config.yaml
num_hidden_layers: 10
hidden_size: 192
num_attention_heads: 6
num_key_value_heads: 2
head_dim: 32
intermediate_size: 768
vocab_size: 8192
hidden_act: "silu"
norm: "rmsnorm"
norm_place: "pre"
norm_eps: 1e-05
positions: "rope"
rope_theta: 360000.0
rope_fraction: 0.25
qk_norm: false
attn_scale: 0.177
bias: "none"
tie_word_embeddings: false
parallel_block: false
extras: ["paired heads", "exclusive self-attention", "value residuals", "hashed n-gram embeddings", "an embedding shortcut"]
init: "trunc"
init_std_qkv: 0.0313
init_std_o: 0.00701
init_std_up: 0.0313
init_std_down: 0.0035
init_out_by_depth: true
optimizer: "adamw"
learning_rate: 0.00132
beta1: 0.9
beta2: 0.99
weight_decay: 0.1
lr_head: 0.00409
max_grad_norm: 0.5
warmup_steps: 395
schedule: "wsd"
decay_fraction: 0.818
decay_shape: "linear"
final_lr_fraction: 0.0
batch_tokens: 8192
max_seq_len: 512
doc_mask: true
z_loss: 0.0001
train_tokens: 113000000
max_steps: 13794
dataset: "wikipedia_en"
Each number is 128 + 32 x the weight over its row's rms, rounded and kept within 0 to 255. Layers, rows and columns count from 0. Numbers have three digits each. The size before them is the row's rms in percent of the matrix's.

# layer 7 attention query, 192x192, rms 0.0914, rows 0-144, columns 96-191
050:112149097123074146109124126123169131095081135194104143136150218139133115148134103130127123111167077175110190131179168079089121049067084154095103129119104091095146090137135176151153163131175215081159135083124111139068166144098125129120166145026133124136137120095125125169129146177146115141
057:174106094130203101159143078138161158104150117164130147132170084124113146155128180122146116150138186161134103095111107196121097147135125134083154151098214150164136156119115115159143139133121101114133112194100147127151081211094155122120086135173132228160123140144115118116184152103063125052
067:127127115115109106173126000172111154111145146160115141162136085131082106122106192131153174100139140170102161139098128113101169114116123158156179113095174196122163176069116115063085127144153139071136086163123131161093152199090098091163145055160122108165122102107098126147169146110168138167
053:085179130125063138122143018145152118092116166147142106164098162117142151132155139116124110094123148164116157135152088082128189098065155170155115147130116185155118125086122088085122118146170120114112128143122112104125133179134128119138111138138139122146086115076159110132120173148151094083
130:153117149109127090174100000120082153136127164118110150161179073100105116123087154166158143109156154166142138175085139159088099128063169131132189165120156098141125199103082155101093130124156179073082126098118092198081164178112105112159135078190147129126106115129118152153171149135187106152
050:144181162130151111156141165140116113172159119182102111143129158193082137122107096073115102113148099135063152177107147119147115090104156135185083172151127098149140138053108083178154148172128157185139151072187068118163149180163112130100146113096164077123118153091091145103128157155154146146
082:098078153167202197137106126125169168105124090168083120123155107139101094122118123112180140111131039137135139133207091139072141105122134161147100148169104102171149124142114167090150127172089149113125147120135135159100159168120122094089149147131136075171197097127130138107157113098145122158
091:189188145126190043177107106086138093106130161119081189129184186124088160129134118141092112113107105142124095141170133104149167109122101133122166134137194151123037157094110123067125065104135129160134069191185146072128151155157122156122151127101119117123099132140063110117139154118146094125
090:098105114086115085168117152094155138131087103122120209117184156150043101141064186136114174123130141142109065168087141118154132081129165121106099163104120151096104093138132108137104140144129067147134152149079056143210141101213092178118077171135120129122062141142089116100177084170150101150
083:134134073161093190144128118123177117088119124124161117076118142116133109128141080092107147118142134109149108149138100174082150133188179051158144053144141168103129168129199136157117162159149132088103182107139118176139144104137172116158079106158122115117132146137133075070139118119121143126
090:130091132038103133109112103111119094125159075142108102134135162176076141115130133173172157145144101138107142116099070165122140122132168098132125117185185137136118108211074135124194134102163103160141140140092145161099171105087122144188071114129122031116118115165122150103135126143199155143
098:128090123101134170151130165137125126067133141191071082084134095153117086075136123097023104149107158129103168202111128169117142078074105114152111175176080121148069092040154154129135115153161179123158172105094120097109155137177080156133186100123119104111182123115120113113115148107129149102
092:134172121118116107177154150076094160147127095107152178088068145089089098141076121167099091084139131131152122168066167104109117099127138092074161144140124116115103152092098121178071101161107110118144089161141123150118095175145103174182129172162133112123125128076140091150110133153146120089
088:117174119150141090148076132100136141088104112156155213194188131129058158091122156171063169108138187156097038080125126093082147144161089126164106150144162127101136083061141165141124111151121106164141151150087169086136117153158143125089118149184124156159105157149126139136128156159117127155
095:175143149128122124187114086163135142134176126140095118128147135120086187145066143130182086118125147177105161127048188096113080125077152177111141113142183097087162146142123095079147192166125148123130127086155097208079132153093144125118080112136120079124076144124142150139148123109181144113
088:089072118141147132122099099117136151156119133170080140156120110134099158176150136148140104120140094176189114132163080140128169132187142143148150076175133161117145133196061107112142124128113090139132141116147126145108156116148146147173051143125195131105093121129112130183218088098083171074
093:142157133146130147098137163085143129140102046088091140122079138104109132137137122149092119205158089106161133102131171069143109146134099168073126102132146134090155112238144194167140150098128111122138182108152130071156076002141189152091144119103141135199133121116154115109202112109155093129
085:194128179178197082136135093101116157165116114092121190085161145131155113153168093141089123119148135109097135108129086134161134151126115097071145147115113071094073179099106121152105100098110165127138081137107143154109175131117070108068187109152154116155195110129101068103108183146079165071
096:071097106084121160181154186187099169085100135164153124116193142111159177120134064114151081144155138103072113083177089145136123150159118119149154146139066089112150100117132129111113169177087109141166165150074121130123145091038103193126188133127119180148174161064121222103064146161137146159
085:132131180078130059115135132162082135167132145116124066095171096178143130111132117077088071104176120138059145156148179170146131095080109145178137078142088122141177096090143087069119144190135162149065116180116096147153140165146146082170110091121113109154126149121107036163127115150144083122
080:069108159126126120107147150110182171127131103123147128075058106186133129119139120111107175209117125100172166136183164128105153181093188092201149113123163097149165111085146121096182132115137153145136186148101133143115198120132099138123130173130168154153176105125102159120112129161171114115
096:124114204122121101121111123150125095110116098133122056108114143142154156105141074125136130122135070129136120136106168160125058162103169147124141135106101076173124156077107119155131116167115087159076104150126138175152197092096135157136126121133087130130117172115131164175144121128130084124
097:115147111127101101112123143141099114176133180152126102201120107095079172060095147128124140087131179131100077168104104159118154173108098106120098153213137088141112085120204096135114145074197200081157170072133119070108085145165151127076111120134132201118093122093120125152152102128163082160
083:173179113144151089126126174143130168114097145093103111125190121143129108125131153166147145197103103139166079175098136122117156205103144125130091098140108093122117082136204085145112114102098136150117183196133142139159155139155126162125092146116114180177137139181117059108065151146151172149
087:158128085161146155114126137124042136148124142148102131147123099146088170060146124087154103116116156175117165162110136114110096088119170146138129077159162095101087089048168112127172139169131105125125192137161159091181131097120183161119222077112145132119200080197163122102133121109166150100
088:124158124179075092100136141135122026145167116084110116146143184076184141089164074104128117119147072101105040127083129117101156047117096108126120098107159185168132167158129114145030177125110071111097143124179140107123141088127117101111127117088168096125105124132105090113099128121134102142
086:075072045117052120125137116109036124135146134117118136122074123134108180177155059155192162143118086124158120139117062079124112154132121133085119120169160132159139159184143116173085137089152050154122103145174145088093130131098166035119123125139142115139140168144131174130175101128175128159
089:141135121154082087150096087099128101116082135096109113116050176085166083126126157109102127129094166130196094140150082165140176084157113079161127119084141148092133152144128105102107129131069104133142161114111124100123158155157125136098157096108075150145089127098143124164120047066152139108
098:104123126119140180191109114112149145107113151161179114059218099114152110167121130132092155171161090187180122122149121110131142077123103089116147111183124145182155128156108171175082151115093105116074182136176147133130156110127079154173125130131130122075169158178069063102124143105125058122
089:166120077145173139152125094099160082110126082129091087132186169110169095157163103142142083122135116166111119108144119057150149064099095099083150124140184177096113158109139115136110124113099108110143110112154118069064164142094090126064130129119131109114122121165135105115136139121117117144
095:116132090147119103158176130128146109134193182102132106093071093126142089096090144142163117088127093174097116110100121081098157147168149120123065103099052202146122101166159124108138152118196125157088075132155103095113125134104163120138116138186130172069065139166151150117131111129155171105
084:116148114165126106143112169125147144094088110186142180107181088128084161112132105116167147162118181142155114125102137119112127147138157178126170107153123096110191098132100170077135176119144199104207146160114129100126147117108119143133071138068081104154120091127087099144102094190146169147
062:083116081143169137105111162132126167115133157163137137113096110162131138175125065160154099108134050170110151129106169138154093074104065136143088103166092086108141100147115181120124127161114162091139143085188157155087097136099117191120186120147119096136215140064154132129152057149191135105
074:218117147102187103152094130158150139134105099143149191146171135081088088153122162123131194121156134143138112116155104117118134194090122059085192113078181097085116148072100123176163154092119065129087083168130182162147178141117151125131120126124132128137110108151067083135137181121106149077
065:162146092129092078197131053106128117122104162104107102175097082096124120104116128108168125135131194164126152154071122119132156091148142125173140138122141118144107157085091158108073123123115195081111138133133144148098125165119084110164111073142157076151100101108135133163181160140152159167
079:103188111128062108127149054139112104082094170131101092121077146106188131130155128129101114131130184158098183133099136100121168113098155164152105171164085140149150105063132098097091128164132150105143177090095085140144125151165097110144081139124130108124111121112156090129173169136127139133
135:129129110120154100140122015132133122116105213129093106152145103106141133161110133173134136123156174177150150154067156139115114098092163133141170195134148080148100162109099147139100143118151189080096156067150088179075158168165115105173057076157128085120072111120151112155176101131153126146
054:117157161139137131161175090117121175172171153146123150161104108152068132121099119157116122122123071154141127151115183127105113131077123148121116129154155129107157163100105092164133128159171101159142122111153046101107157154208134135118113136152144124118041120138115112128142110069228087164
107:107090124176146186130142110127161135093160128167079127158135073143111124093137094099204109088109075134105147095213163128073119072116115170160073136179149112154173128129162148132128160183056217131120146111136135141120129152125166096066122162090149092146147119113105142094125089098154121168
109:188179173090158049169119180119092145091139117131096177121109138141123203097128126135108090089151141104156113149155079121144189173088096097148207131143148127127036123093096098087113042136151145158160155171177159087131152144104137201121152074107135151126121140144091119136089161130157106125
104:108066125062150133142158164125122137144111112129109151086162134176053092124073184105152179113137136126077095145116123136170130138112135137132088124144145164081151132115114134114072120114127097175116181101095058125211116107210114170124114142132137125091105121160074080136115095159117113140
112:163155107145099146129126101105151104099101120117164129110138187143097109103133104117159168138134147100158094135132104178097133171125198076133134099107149138115101162104127136165145141107195114099111162097077118167160172137079165122164118112192157145128126223132114119076141153148112122142
105:136100145072064106116132107102124075135140057123090113132161178172131112124134135141150122122170103130145156116093096145098148091155171083136113081189188111150150114211058124128180156079161088162073122103093133148149141102091104153193140100128094011116142099166097159072141146153173153136
105:111110137074125153155070133107122110051146136167053152106177139137142137094136139120065110195074167119124158162087143126126106091129130089109105162104087136130117148076170194148114125141174151137162123137102096066101146149165068138146155077149121079101130140114123140120166139092145132102
099:096121111104090118122166168097086149170102131131153135098092134085037109101123062120099095135145112142121131169101118138117137067104180091118101139175165135109124172120125139148112091152114108115150098154192129150149116145130147136195162148126116123091075137055167155114171129151156084122
111:077139133148159114152061099122143130065097104177126182200165141137136124084122149123060183124155148133103060083120156124099153132160097119174138151159114110099147086049113177153077149161124091139087177132073138090141125098146126140109155167131114121150130161147100105157117173140099153132
112:174117139121102106135131122192132173172143113131090107080176105145163162121098151109141068128160193096100167150095151080153102115077107149153139103120095112110155119128112118137121200118109170117140193060146079191050125149013096171096123104088174080167084163149155152148066195135160173123
104:148095155124141106131107100118108175171117115156063124179127168119080190145133109140122111085119110144147127134156064142127178165155149161121113096178121140092142111165081108096148107112068072158109137161157142158097119107175097171185069140083176141078099107111106129143175099109097164064
103:129147174099121136089108098094151140112119063069089128095063156111120116122128099148077137216184079145127154098146173070139120133125085148113143100148139140079142130186118178159168155121126106138119190104131139105134102061131173150086119095123169137159154122091161117073172105098165096099
105:114128161147163094182140121137148159183139152123124138117117126203191097106175056073098126140175120153070157106117087169157135118162109114110136102115064095118106156103131122154086149110132164124098096126154125117161193132099113075162188068125163095111192101122113106089172151121076146064
103:090109161135123133183140114155150144063149116171124126114178162106155131132132104137147051183130113136086137089132147158141161126159102125122169151140156143086102121114153130095154157173093135118192139187087121075152169093041105179135109141161120128155131201055093208153085176155128152128
101:141175193118163034113116080094161172116108140076111141096202119117108153122069162153093108108112076136170126164132149174141123159080108115092153173140077124092130093131125159067124126169143163125073121188104106158128169146157150151167131131155076138206093158129135061126118150144135104110
106:134108101123103128157161152105194170106128111117151129123093103180161133080078073119104155242123216103163134100160147144116129135129207118167178125097173133128134142106171139090164114073123175139144164124140124146071185131074110130108185143104138147135155110107137131112111146192114112143
099:139117164120063135091142166151112057136144120166129079105142132164172175103095082104126090111148065165137131103105145179111081180119150157152085106151138092190148130102170105143118146140152104134098120152109143159134131098143188150107158148099092122125136200132139137199153089121156090126
107:125135116116113129123117132145095113141120201122117109168092139057043141092104135124124143166169131097114084141124126184081156109148150108096147186155155041122106129124176128119127172093142153111198131092104093098138095113156129144105124152177134210100128099040110153168166108156162069158
106:168193116141150083102120107112151136108111176127111098121206091168150135132169152116162114214051106165163103180093129117136135170100189128137095090140131099132164140119195119134114137170094187148068149164160168166149181113089125122172106102077135200120142145162104111092099131161147083159
108:138129118143155158129100103108105157139113082121115162121105145080110121053158108112163107111141139179133158162117128132102063102150144107129146080156179102105098124073178095151175074153142102134082176162158143098124192121114132197125205082136102147086161070184172114133063155105166161167
107:141142124200151111068103168119176059120152117067098067165144168089146139113141089108096133089129081132136061093115156131102156047133110144130129140165212164121130129150106166119065179106099142105094121104177173140092141083155117111130113123102156073139095119149083088095118149135138191131
115:121091048101054135155138154147041089111143112134121130079110163155096172206118032136183117107155122131156134183108083128137117140134123103113110093175157120182153123138139142176088081126152118166107105172208108117103133151090183067132114141123133152153096208119148157081181118098137157145
103:169125101107052095149128114134124145149102132133105113139086159138130099144136116108140158156133189136151093149134101146163178038114122110194136164083109153138172121129111110140122132115051048139147170103114078091102154125158114105130122094122104156154120110085145128172143070091176148122
108:101140118137130129144158073120116152095155129129178088065159100118130123147144159089082173170159095163161128146151120110134165088094122109121139122140091156180147121139139185149106184117085091118094176117147149139137139100129106149154121093109145145081154178140076076116117117124144041144
107:154125071150200100172116089090116097103106082143128086160152144080184086132108085165165143115107146157179129104170134090156118146116095105057132134179180153112122159113140139143095132117076078123108102153138105085071162167067108108067126130190118169142115166166146135100104115063182050104
110:115124109131145090172143096105162106138175163120184129085067091136139154100099151144154084107136095159093124098117112090112163140181157126129084136091066165129118087191172130114175155130186088164120145102140111139143106109075142144120118096177124188094087137134174169125171118134127111124
104:107150124157135151119160168172163118099109112153130085136183130092081163111180084115131100147154217168157113143123176162088135087154098163135189131154129120088166104163094144065128171121149178074129125117125119063135142135106128178173105122106062129168136150165114076145147084150147160125
090:125185088102138124143139124105149160107178128186102137148168159167086105141126118129112119116148038157090138078115124149142103082033108126121099114169123083130186131159089141112190105115163142092056098090101100144123092088121109126122125132103095135130148123060151140119085118113136119120
092:107114160123124109166073155177163137110081199095106144147156133108130081085090138117149153164151143131112022134100166178164156178036086088119185141125166092138096115082169108157133133123140117107121061111136103188130116174134121141134141140165081116123168166111091123144102148153129156100
121:210123141080137120152124108149105155151123130152110145104140087104069070082142145158082166181145178080072159164132152122114135169094107156175124165155134124114133134063100175109181108137165158101127156143098160113130147207128120170159121132167141120172162130122114165147160210163117151184
158:147119138065093098103122115134112124133104124177114092089103121120151102066174127162080168167152208087120158165109128131167119149088086150141147136176108134109084065119092128109204122139150155120166147102089155122135176176126139150169144152156125114147120144110113112131153190177142123173
264:156087145080144088095098064132086127102092095141104135117173074097104085101138172201097147135168193143107149166106149115139124161107085135153163184166115141113096117123071186107171096127167187114116136118052152165100157206110089146156084126190134131155114133134145131131176167150135128169
046:076122165067135111140163132099073096146159104147118129176082124153143147076127140133121120136081090129164135150068152108141069126124122118111107079175112113099096112159091069142169159157146107158206074090146109106154121142144149148139086179133136110112011142166114131124168143096243091113
079:091057130149149170090118109156143121076120062205123106086164087121136107137119135120185150097152093133154139154182135158117113127153152117175134114129099135150138074135122130135109112143145198172121154135133116135118127157135077108100132122127189085156144166104079132084158134092146099176
071:215185143097171123139140145103137135109121142126088140109147153100110116080128167124085138156102165114110117153139100136114155085092090119164177113126152146092083139077121101119066065150123120111103125172199154069129144164147192137060153116141177151105169162134095057119092169105133149105
071:085090174105144105148157122142093133136122166153122154067174123182127111100047138121132170151126148131099070201138144085162105095156148163159140128104142135084093164115112169142173140114140062101146182151201046124187227116155081147127140136182116132164141154114096115086060116142054130170
068:149140106158192127135091124092189110116102094106154140068158132101154094150135136145109153076105199117156086164121128160121147195097082096102172092112175164116076174096104131136113111189140189151130160145115061170132182117128109140126101076192145105140164174119156112122162128113116176112
088:151097122081111154159144138151136139150162121156115090096136136158096153158142158115186131106136050127122182092146120156098146118138160154120116085160131084161169107204108118118198165121137100146129162118120107144118133134078152141173123122128142006115161136147106176110117094157176126110
080:107077124146120115123072102115117084043150064151130123131087116137141080102128149121106139139053165096097146173102131178138101064125094119112108123105120159102099118073135145139135064142122154134135141132125098101132119143175058138106165114103132116093144112103110125091092103074137124129
090:107125152170108114144131137095094107096137105069152157138120159062125099119073115138107081110137105140106088167098176087131107079149178106086126150067131152114088141096133137171059102108104110142122109138144119106105121117152137117139104170148134125139086129071131087126130132123094161131
069:111127120153152104158122152178093124066091145119114171147167126145108148071138110135164119105161159176082048107146097113103162114149115105170151120155093102113135122068168111115086094121164117132147150153151162107142150108070138123053193115132137147085169165137123134176079116096085108147
074:206159138089147125182164108124120144149116184129062107146129139122061186111093132126188116108135165165092120139125182112093112078113107159141135177138108094128154177130122185100167179147101139125151134096117141173101146171039142173134169087165112086121152162121122168140091132102168154146
083:155112191135176134119122101106126149189166127153093057115073124133066153140161143122072135163121112150171159159136120168110161132145109154164129132144192117152149118136066097130139145136068108103107145141139107151126170171169142143156094131132202098097175150103131134118245115120151150130
076:159194151097205182129127127094135127153072062057081154140124163092095154126113079144126124127112129124173143110093143096127108154119166139091120112084128061087120128196170146151160122121081121078117202118157097054099092056107185113094173089082112174209123128097171165125155116120160118081
077:118168137165144044198157107101127158135108161127106143131133148127138072132132145143067111126176148157081092104122119120168166162107074120083132190118107113118085176099107145156092100133114175071069111124098123100095175181133135102163136098155129124124186144130111034113120113149056174110
085:068071120080106142153123119148117115069113073137170151116208145105144129159115130149102070162157127107088094124141157133202117137092141091098141124124146132120118142182109134107100136186088078183155146162060101134129137066077092129165111184164105110163086143139141219094137119182124105116
073:127111184097189109121145107121147117142119170101133094099095102159180154140127118113177108082143139114103103160196177151126134080089092139117117123174081101127145087154171130063170143159168110168087122151149110108167106132145157154137095124154077160185101153132146116184148090146134083085
072:068077168122096185133111089092141160164075140153154104134074126166166109157115097107130164255138134074153162166169071124172165138154138135187152091089141132122087117087109106135192108126139144096095160163115142116149194081120110148119189151139153139128154139091136105134143131137123144113
071:119101132143094098064125113159116109132118121129166095141183105142192167164176104129173078113118054139179153127150165123132079174150159123114119111170146115174146115189093154188156132080175174111074136129120187147161095117128171146149132156123099141162152113124145128140147115117136108128
075:136135143157159077115101161122120128104115182162135115135162102109109172088114151129092074082131146117105108171172143195095205163173114136150109199169167102164154101096149196073125152108160182101152110061088125124149095184170144192133105122137117219171133121074111094168142182135084097180
079:153181165145093129173114144125160149106089140079110119161160143132183078154144148143091158128150101128121094140101142136124132206111189106103096129080156107131137173132188100127041098103089186102084143150119103117118154094146142126175063117107143171146153143134135099119096092126073098119
074:167149112140191160063121125122130125150139185114108127197131129109090149102123128118094137140097166126121141130144135161157126147110105137128143131145158132101106092092188142117199084172126150106103143114166145128106133152115165179094209125141150119118196092150152124147188102168179153161
072:132124136125140110111112114148106065109092116073167139108156143071134136092142145142075168140118118135115033126063214127133126111128106158120160172181175180115123150144121186112073136144067151140152113158097139112078136089147115155130038165169124141217057125151132137069102113134115107133
063:113106033078140166115131143148084151109089182073107141112148134102119140152157091146175158098134100164132133119116135138117061183188113155105138128140069087150122083160160154159085132100185145142173079113102120125144124179107118093084133136097148194122180197100111174123077134119161106158
078:174187098111120118179120110095102146140136126112090130104067160116079118123180126111048153169118164127137140090107115214120158076142103155216138164095141145121127121102134104077108108127059098098113120145106153082082138170092127109110164095144113118187140128065128140159062141112158181113
075:086041129140128164126160133150190156113139078200120104077142032142153094115129112125119141182172054177120128153173118102146132115133148117160149103190152142122139087156045173116114170138136117132114169151136125136159127141205119133189047139154160102096145130126104104097168141096100106106
077:153119089196215102153116122126158099098130113099115083162193166096161134137110129151115111097097127137115099066083110076113079054091135114028170097101167164110101146127142099169035112138134108148111071171177076117053171149136137106111076110164147158093114111176162114131141085093127128097
079:106120097110145126185156110136132129164162101121158116093070071118121153096144123138139036097136086167107109132086161150127145118188161151157045142129065147141138111154121138068136182150172080145071118128149089109171099205136140105160062131171147120104076177108154150117174112153178125109
070:071133089221129147165146171161154141130127131147155136134126082164125163097164121139144152123153170159131102094079193160108141116172113137102144120129089098111143142167125180153104188119139147117187134156062105088156138176109132102104046083151084156158130133153154099092140099170159147146
057:181082121169155070190114118124193095181203096169127179143188183121073114154147204125087184145120124139114074106190079154141167174153167088127180114070161161110106148128149101129110120113138111118136067143126135088123181134167132084124151087187119131120095152183052082129119127133148115114
060:155113128171168096148108104113171089148176048160140175112158156120063124168124165099114187139141102149098079055226089166165173179135180083109145128072193149088111147146144119132129113083128098180147056155136162149109165109114163089121147056137086126132112152184088122135108176149128107140
090:179090149124135144148121118147147128161148070174107196129222163108052087166124173129115154148166093112098099044173110170120178179127131118114182098088174123124142144172145108133150146121137096169119094167151122105182202096119172103104116136146119152136118143159051113121113168137121121127
072:089115140119182160122151132140082137126078172082162114125132160131199185127103121122137120132146147099138181174109164143150070074106158157118145148121134119142085061084101114109109106052097164071066131071162081158131087153152078160165143126169112114107141132097170095109142127132118116120
087:093106152143093151117154138154142154089110028148077111156149139131138167133120071143161123115170175194176141140117143113113122077144115187156154116143220132099181137099110091129127128138099098144164157130163118102147187126138126112149157148121106115189123126135131083141110080095174145123
107:163110140086083123186153159175156132105151080197147110115115129159115076126165117090076110181124136071090148100133122099131169214150098094159120077087108151114149148149144109142175157164172108150148112170125140110143122100030141121152155132112109161135164159172111162154108158164110155138
111:126166171164110129178075122146104125164104138169085078135106141066154189140127068108131091148118116165128104174082160122110070120130099140120169116136082134083117116097130140156105148180056087077153099157129145080104138093138120180131136129095110126162120142099138128182103141113133167128
112:119102113119091135079142176081122116139153086135176094048098104119069120125076160153137115134123123156172114104125150117160110150117152175085160148119147149127123103144193128089134080108150137098141103120132127165110102098168191129116118169170093160134120180150169167166127110124135064136
102:130151103177146133136192210114108122098139107108141125112104104134158153088137067151130114150095203106118178107151145100105127124173149114146159126132181134139117100129162142081147123134162137150184121122219189136092163142000119160111134123097097117154137170189147126087134148194116155172
114:167111092141134171113164129134128120163121141059183066124147112134140053131134178108176134075078098125107143124135117090170089065101115125129088124105097154162153133146106114134122122108093109146078155121108117139137090154197132068133133121103112103096140088162177108140107129097129155141
109:128123150124195161101102213110147134099095113178072186192069108139160108101123098106130129048110137095100130100164146145146147090179086150164126178123149100132099084052101103105127072178121084112172098115107128114160106131158131079088206142132158124150159060105146146141148082090065152092
125:110082117089103145137114127089112077153101087114069156165114202127112131110129078139135131122157130123125114098082109122083128079175125132108143116111165157080142121201092127140102125081188083131114111074097133112156111070179107117164120122124124073087090071164100133099180089131095219081
118:102128115191144057145110085098125137178127105079122153182068136102114086154101092164149131158120131119149123078160097089182160161118126165082166126141193126096108142214110141128135124106038096156131112171184145126127133108092175049084126168110154173170176111065143146063114131106103082135
116:140139148112138085128141109134147140141140105137152180089195093153158131140111201139091127129153177174117162167090141114189095161136107189128153071070062120117152099122107094089133092155154105132142132135126086151138136134099109135177126068125133137157158103178150158145087170165098163105
119:203156071131101110183149118101100133084118134123141144102090122180156127121060143130132154201132191125155109165102117136112114102066139073135152146085111107159128151126103135124114104111142151193160153101083145122083176191164150114157133083140109176153129135096147146099185135127158109110
122:083141108174104174163142135103081093109126075134156083108081144116176134184164107130131088051168164149165108116149122113111121110155109130115168097145158144196133094122119141129092129100106053130066145119162159081148116146092165163063182106124125123153151134164168162126108169103124130135
127:181149157047110069151147118108050121107105113098103153089123181119068102139103109123127121113164091174139137112100054174134177132099140079108127132142137131142069147114110094137146075089119068147117102222149127079193175120149117179164151056165078135053125134114112145126157110114181099134
118:180053121113154097125104123126116147139116145145098142092120131124134163166081165164196078066129172122133156115111102084136115149136137138105116129143148147121110117141160145135174110107096102130151117117172090133096119148054124123115090138163112126134067129153161163136119141110111158148
110:117127126071094180129116152128129101116134157145074101124172117096107100169194178144125128186112154121177147170113188092156161085074119124121101154104123137142111111159105128139128158094124100096204169125140103041153097127110104147070114108149119126159130112148105103105084095111150133153
115:116170108142143083164131095127167128188146125089135114093081108111091058068105144091119187176132128118095116115132219133085083107121139090110114154107186099082134129100171106160106178149137148149119194087151112126163162156129087174067146113126140145088144032125132139118115131148185083166
113:140121135107130099107132098088148164093140116129132077107115139152150138161116155140057126145114085152132145116093148102111148116110125147131099137118051161141166096148177175153135188098122051119106201092171126157064086085147105144124123073127177138112111152134132130116144120122150106117
114:097109099127050197126137161136073123152135133112138152077070164102098128205110049117115134100142108124129135205135133153136112125070188132108099144139137126142133166136144107220105086119155080101156083102201092156092080144117164051135131150165140116155099191092154090091159100115130132133
106:072172144107085114081087131135131068131110123112143094098083164114147116138096115146039155165143150104129101106088139107113101177178131074118129157149131156138126118121101137121161130117187084125105083062104088112169114124067167109142168149228114096154154184109107138152119171145124103157
107:130126088137060167143189125145102106113121212144133067103096163170103164106191063080222112098163154111163134114140086101109144117110151136144099100142167095124158120099155094122116160092159161118136139082151105153140125108069144110109165128143162159094158114078178192101165094120122154089
104:140133097149162122127139134117122068130116155094153119155099128108113114134124101132180156109061126172141117157136078099142161146155209181143116121119156156153112165111131086155154052123156072161146060143151122172133107101158092166119109110164117215101150130179118104140105082170092094145
120:124129105151143166125109110123180120131148161088205078159095114085210083095108175124099174183161180116118137090135171113139127089133138178143182123098124157091116120130148122133180175069106100069176159084057093106125126100077122118064144150156188113098139125106127135137095123145110093128
126:129093119098067162168112073106097092117111107129124181146092113145179108147090078130131167112147123107077117148137125159135121138120124118110078127123136165137142177109124125228087110162091094157145109127087122142106110144137179091078107183173143090178152210140147137114165097092110125121
119:134162155184106021075119105112158078111124119074124124099168105134154144129102100114125150109139086152138083150109129113114139124132162157141112130125153119141139080140100147136152135149154117120065159094182168207113186091102151098146154105126114088161141154184094084047063187160158166158
101:114060107198153106127061167132147131117108092136108130094162124139211117095096105129159084107091150151157154147148117165113064171168160100115088159147165115116151120096147153134119135114116132150127112175094140106105199131111101119147184144156097089144154139162153101151095123108123110108
115:129127048153058185134159102135098144130098091182144115180110138103078101138129092146162145137121168151187131143121157143123086095110162133161091127212222092138182125104157095153154109148054112085094149107096155151116129131114147160139139185109116146134159146097161149132107116151213143201
106:150137106137104123091151195166099111154107171118116089163169120120145216156088115111113098104109150101133123107130138143164156116121152138128155147127176113111134121117082053082065145119091142118174087147130074159057117160108098127087096169101155090155101169132105139177136124143120138119
117:129112063143128124107130112132139095097047134154159115171165123090036131157126131113125192118145205121155038115168128100125160137144135144121084182105094101125180085143119171148086158118117064100118170069086118114141108126155127126135087158157082170130084176127100072167169068156105133151
080:143073158128130139152106134153158111222164093134140168144184132116070163160135166085071182146117043105157086092195104142126170139165156100107135086071154122118083124157136114136141123104110112140156046119115151126135163084183192122140165141165090166084092163212073123148092111100176106114
082:107082124125104133173110115159158101174154056119118169149141146133070149166143144087071154117127086114161074071191104132122184175165181086113101070116185150125093129137144091147106118106116128176151073147127145138142181091129197090114177131135074166073107155192076139135093154125181093127
079:140076146124110109145123103154172114178151103160110214134187125104082132171112171093080136131135064136129095088166092139131168170150098106128163095107159115138113112145098122120148106097111106167145104152137116119151193125118167098121129148148158166076116133170079101162079132110137110095
071:104136151167204135138098175121085133125111128113148139097099163147211190103148123107121124149123166106143160165107182115126045106157201123130124161170155120135120071048100161128093118070087150124134126103132088102139137154195078152144108111076103085113102145124123100121158104089108129120
090:111128155108098088209171152176145126102096087153091099146185107136082098135123074136173156090172170181205152151133150155097126110149097174166169118109150105109176107101083104108138128125142118156174160160143084104103184133131134096152132118091117119152098107150131098148131086151176120130
125:170086153095092132181159141176130147128160089173170106113124102159117077122133129091107113162122118082110124118135097125156161217164112118149143062065099148106127177158148091113180142154154134116123104169135154133125116112023143126157185149129083193119166173180112179139123171158114145129
124:085183169129150125196103122163116124193116155178112067115137134093160160141135051097129100149124136150121116171085150111115090136138103130138162107132072119122130122086126121152094205175089093088143127145140136081114116105112093197156135134108090126138124153099151114175102130128142177123
122:128132111129077130076140203102148098146146097149216074036077114149064146084099155117147116099166104160143112104118126103131142183117144179128158143146119130128115104123167105114112106126154113098157149113120127176128086094178203118128132142142105155100150175168156159175100089124105096119
120:097123088194167125117172194123145123073154094091153126120092129120144153100124068160123124159129164094116176121159154106092120124201142118139162111133188163125097108156154139100150114141163154153182090162210194126086166138008117141118126137097134118143120184203125107095111147202125145140
122:151112071136124166133159133155149122181101104072185081148136098114128065132145161115181139097077136113130132130125120105182081093095134105130097121128087154156160129155112116130127115108082137164087149124108112155119120142198130043119133135102105094108138098177164098112095119098143139143
116:118107174139190133102104255101162137139112104173091185187066096165168126091138118105107131079120102089135125089176165139157147131174101135143105204140150086145092083067123109150098089138124098135187102127113142105145145112179141078090150147147152128154125081122119137141127064115094133122
131:112090128076089169118123154122142065146093094104088146168103214143120130116154073117153121115163142114118116094084094133079129056192126110143135106131159156091155122176105120135103152087151108136082127073108151124152102088160096113160136104128125068093104059155109144106164114149117227082
121:124142109192113048143134137108112124147125122114130117190059119137124054119110068126152139153124134122141134099169103082177187123123102154095134130163153123103140128196101125125150144107065093151109130142174133132150140090091149062081120153098190163157152113075140119067105124109100076101
123:131153151114118099150144120144133148157151108129150170079181098118137134146126161128105130124171163173137171168079143110213087165147102170115187087075074121101142092144105100090097091150164112137152129140137086162120143129106108152179137075132143163159164110160166159140094167170088152094
132:178156062147076090178174130133088141092107136111138140125086137177174149127092134134141150197125199117151110162108099146121137102067157054150165157073119100157123132119122137126106133092147134182188169094076126128106188180152144115150114070138100179146138126081152146103175096153150099079
126:084131123187117178155149151099076103087142079141150070111082128119156134163152109121109088040165136156162119124168136092124118093163085121118162087171174160210132099120139128144080113108125061135068147113178170084143125139108171132067161115134146129135155143155130134138115137091137112125
134:152142145065087082107172151120068137129122114120116149076150191136086084150119116117118124106178106182134146111110058181130190112110120039106135116142148132136104140128114095136140111073095061145140113182144132088201162114143125175153150066147066150062125127101101145140142123112174113153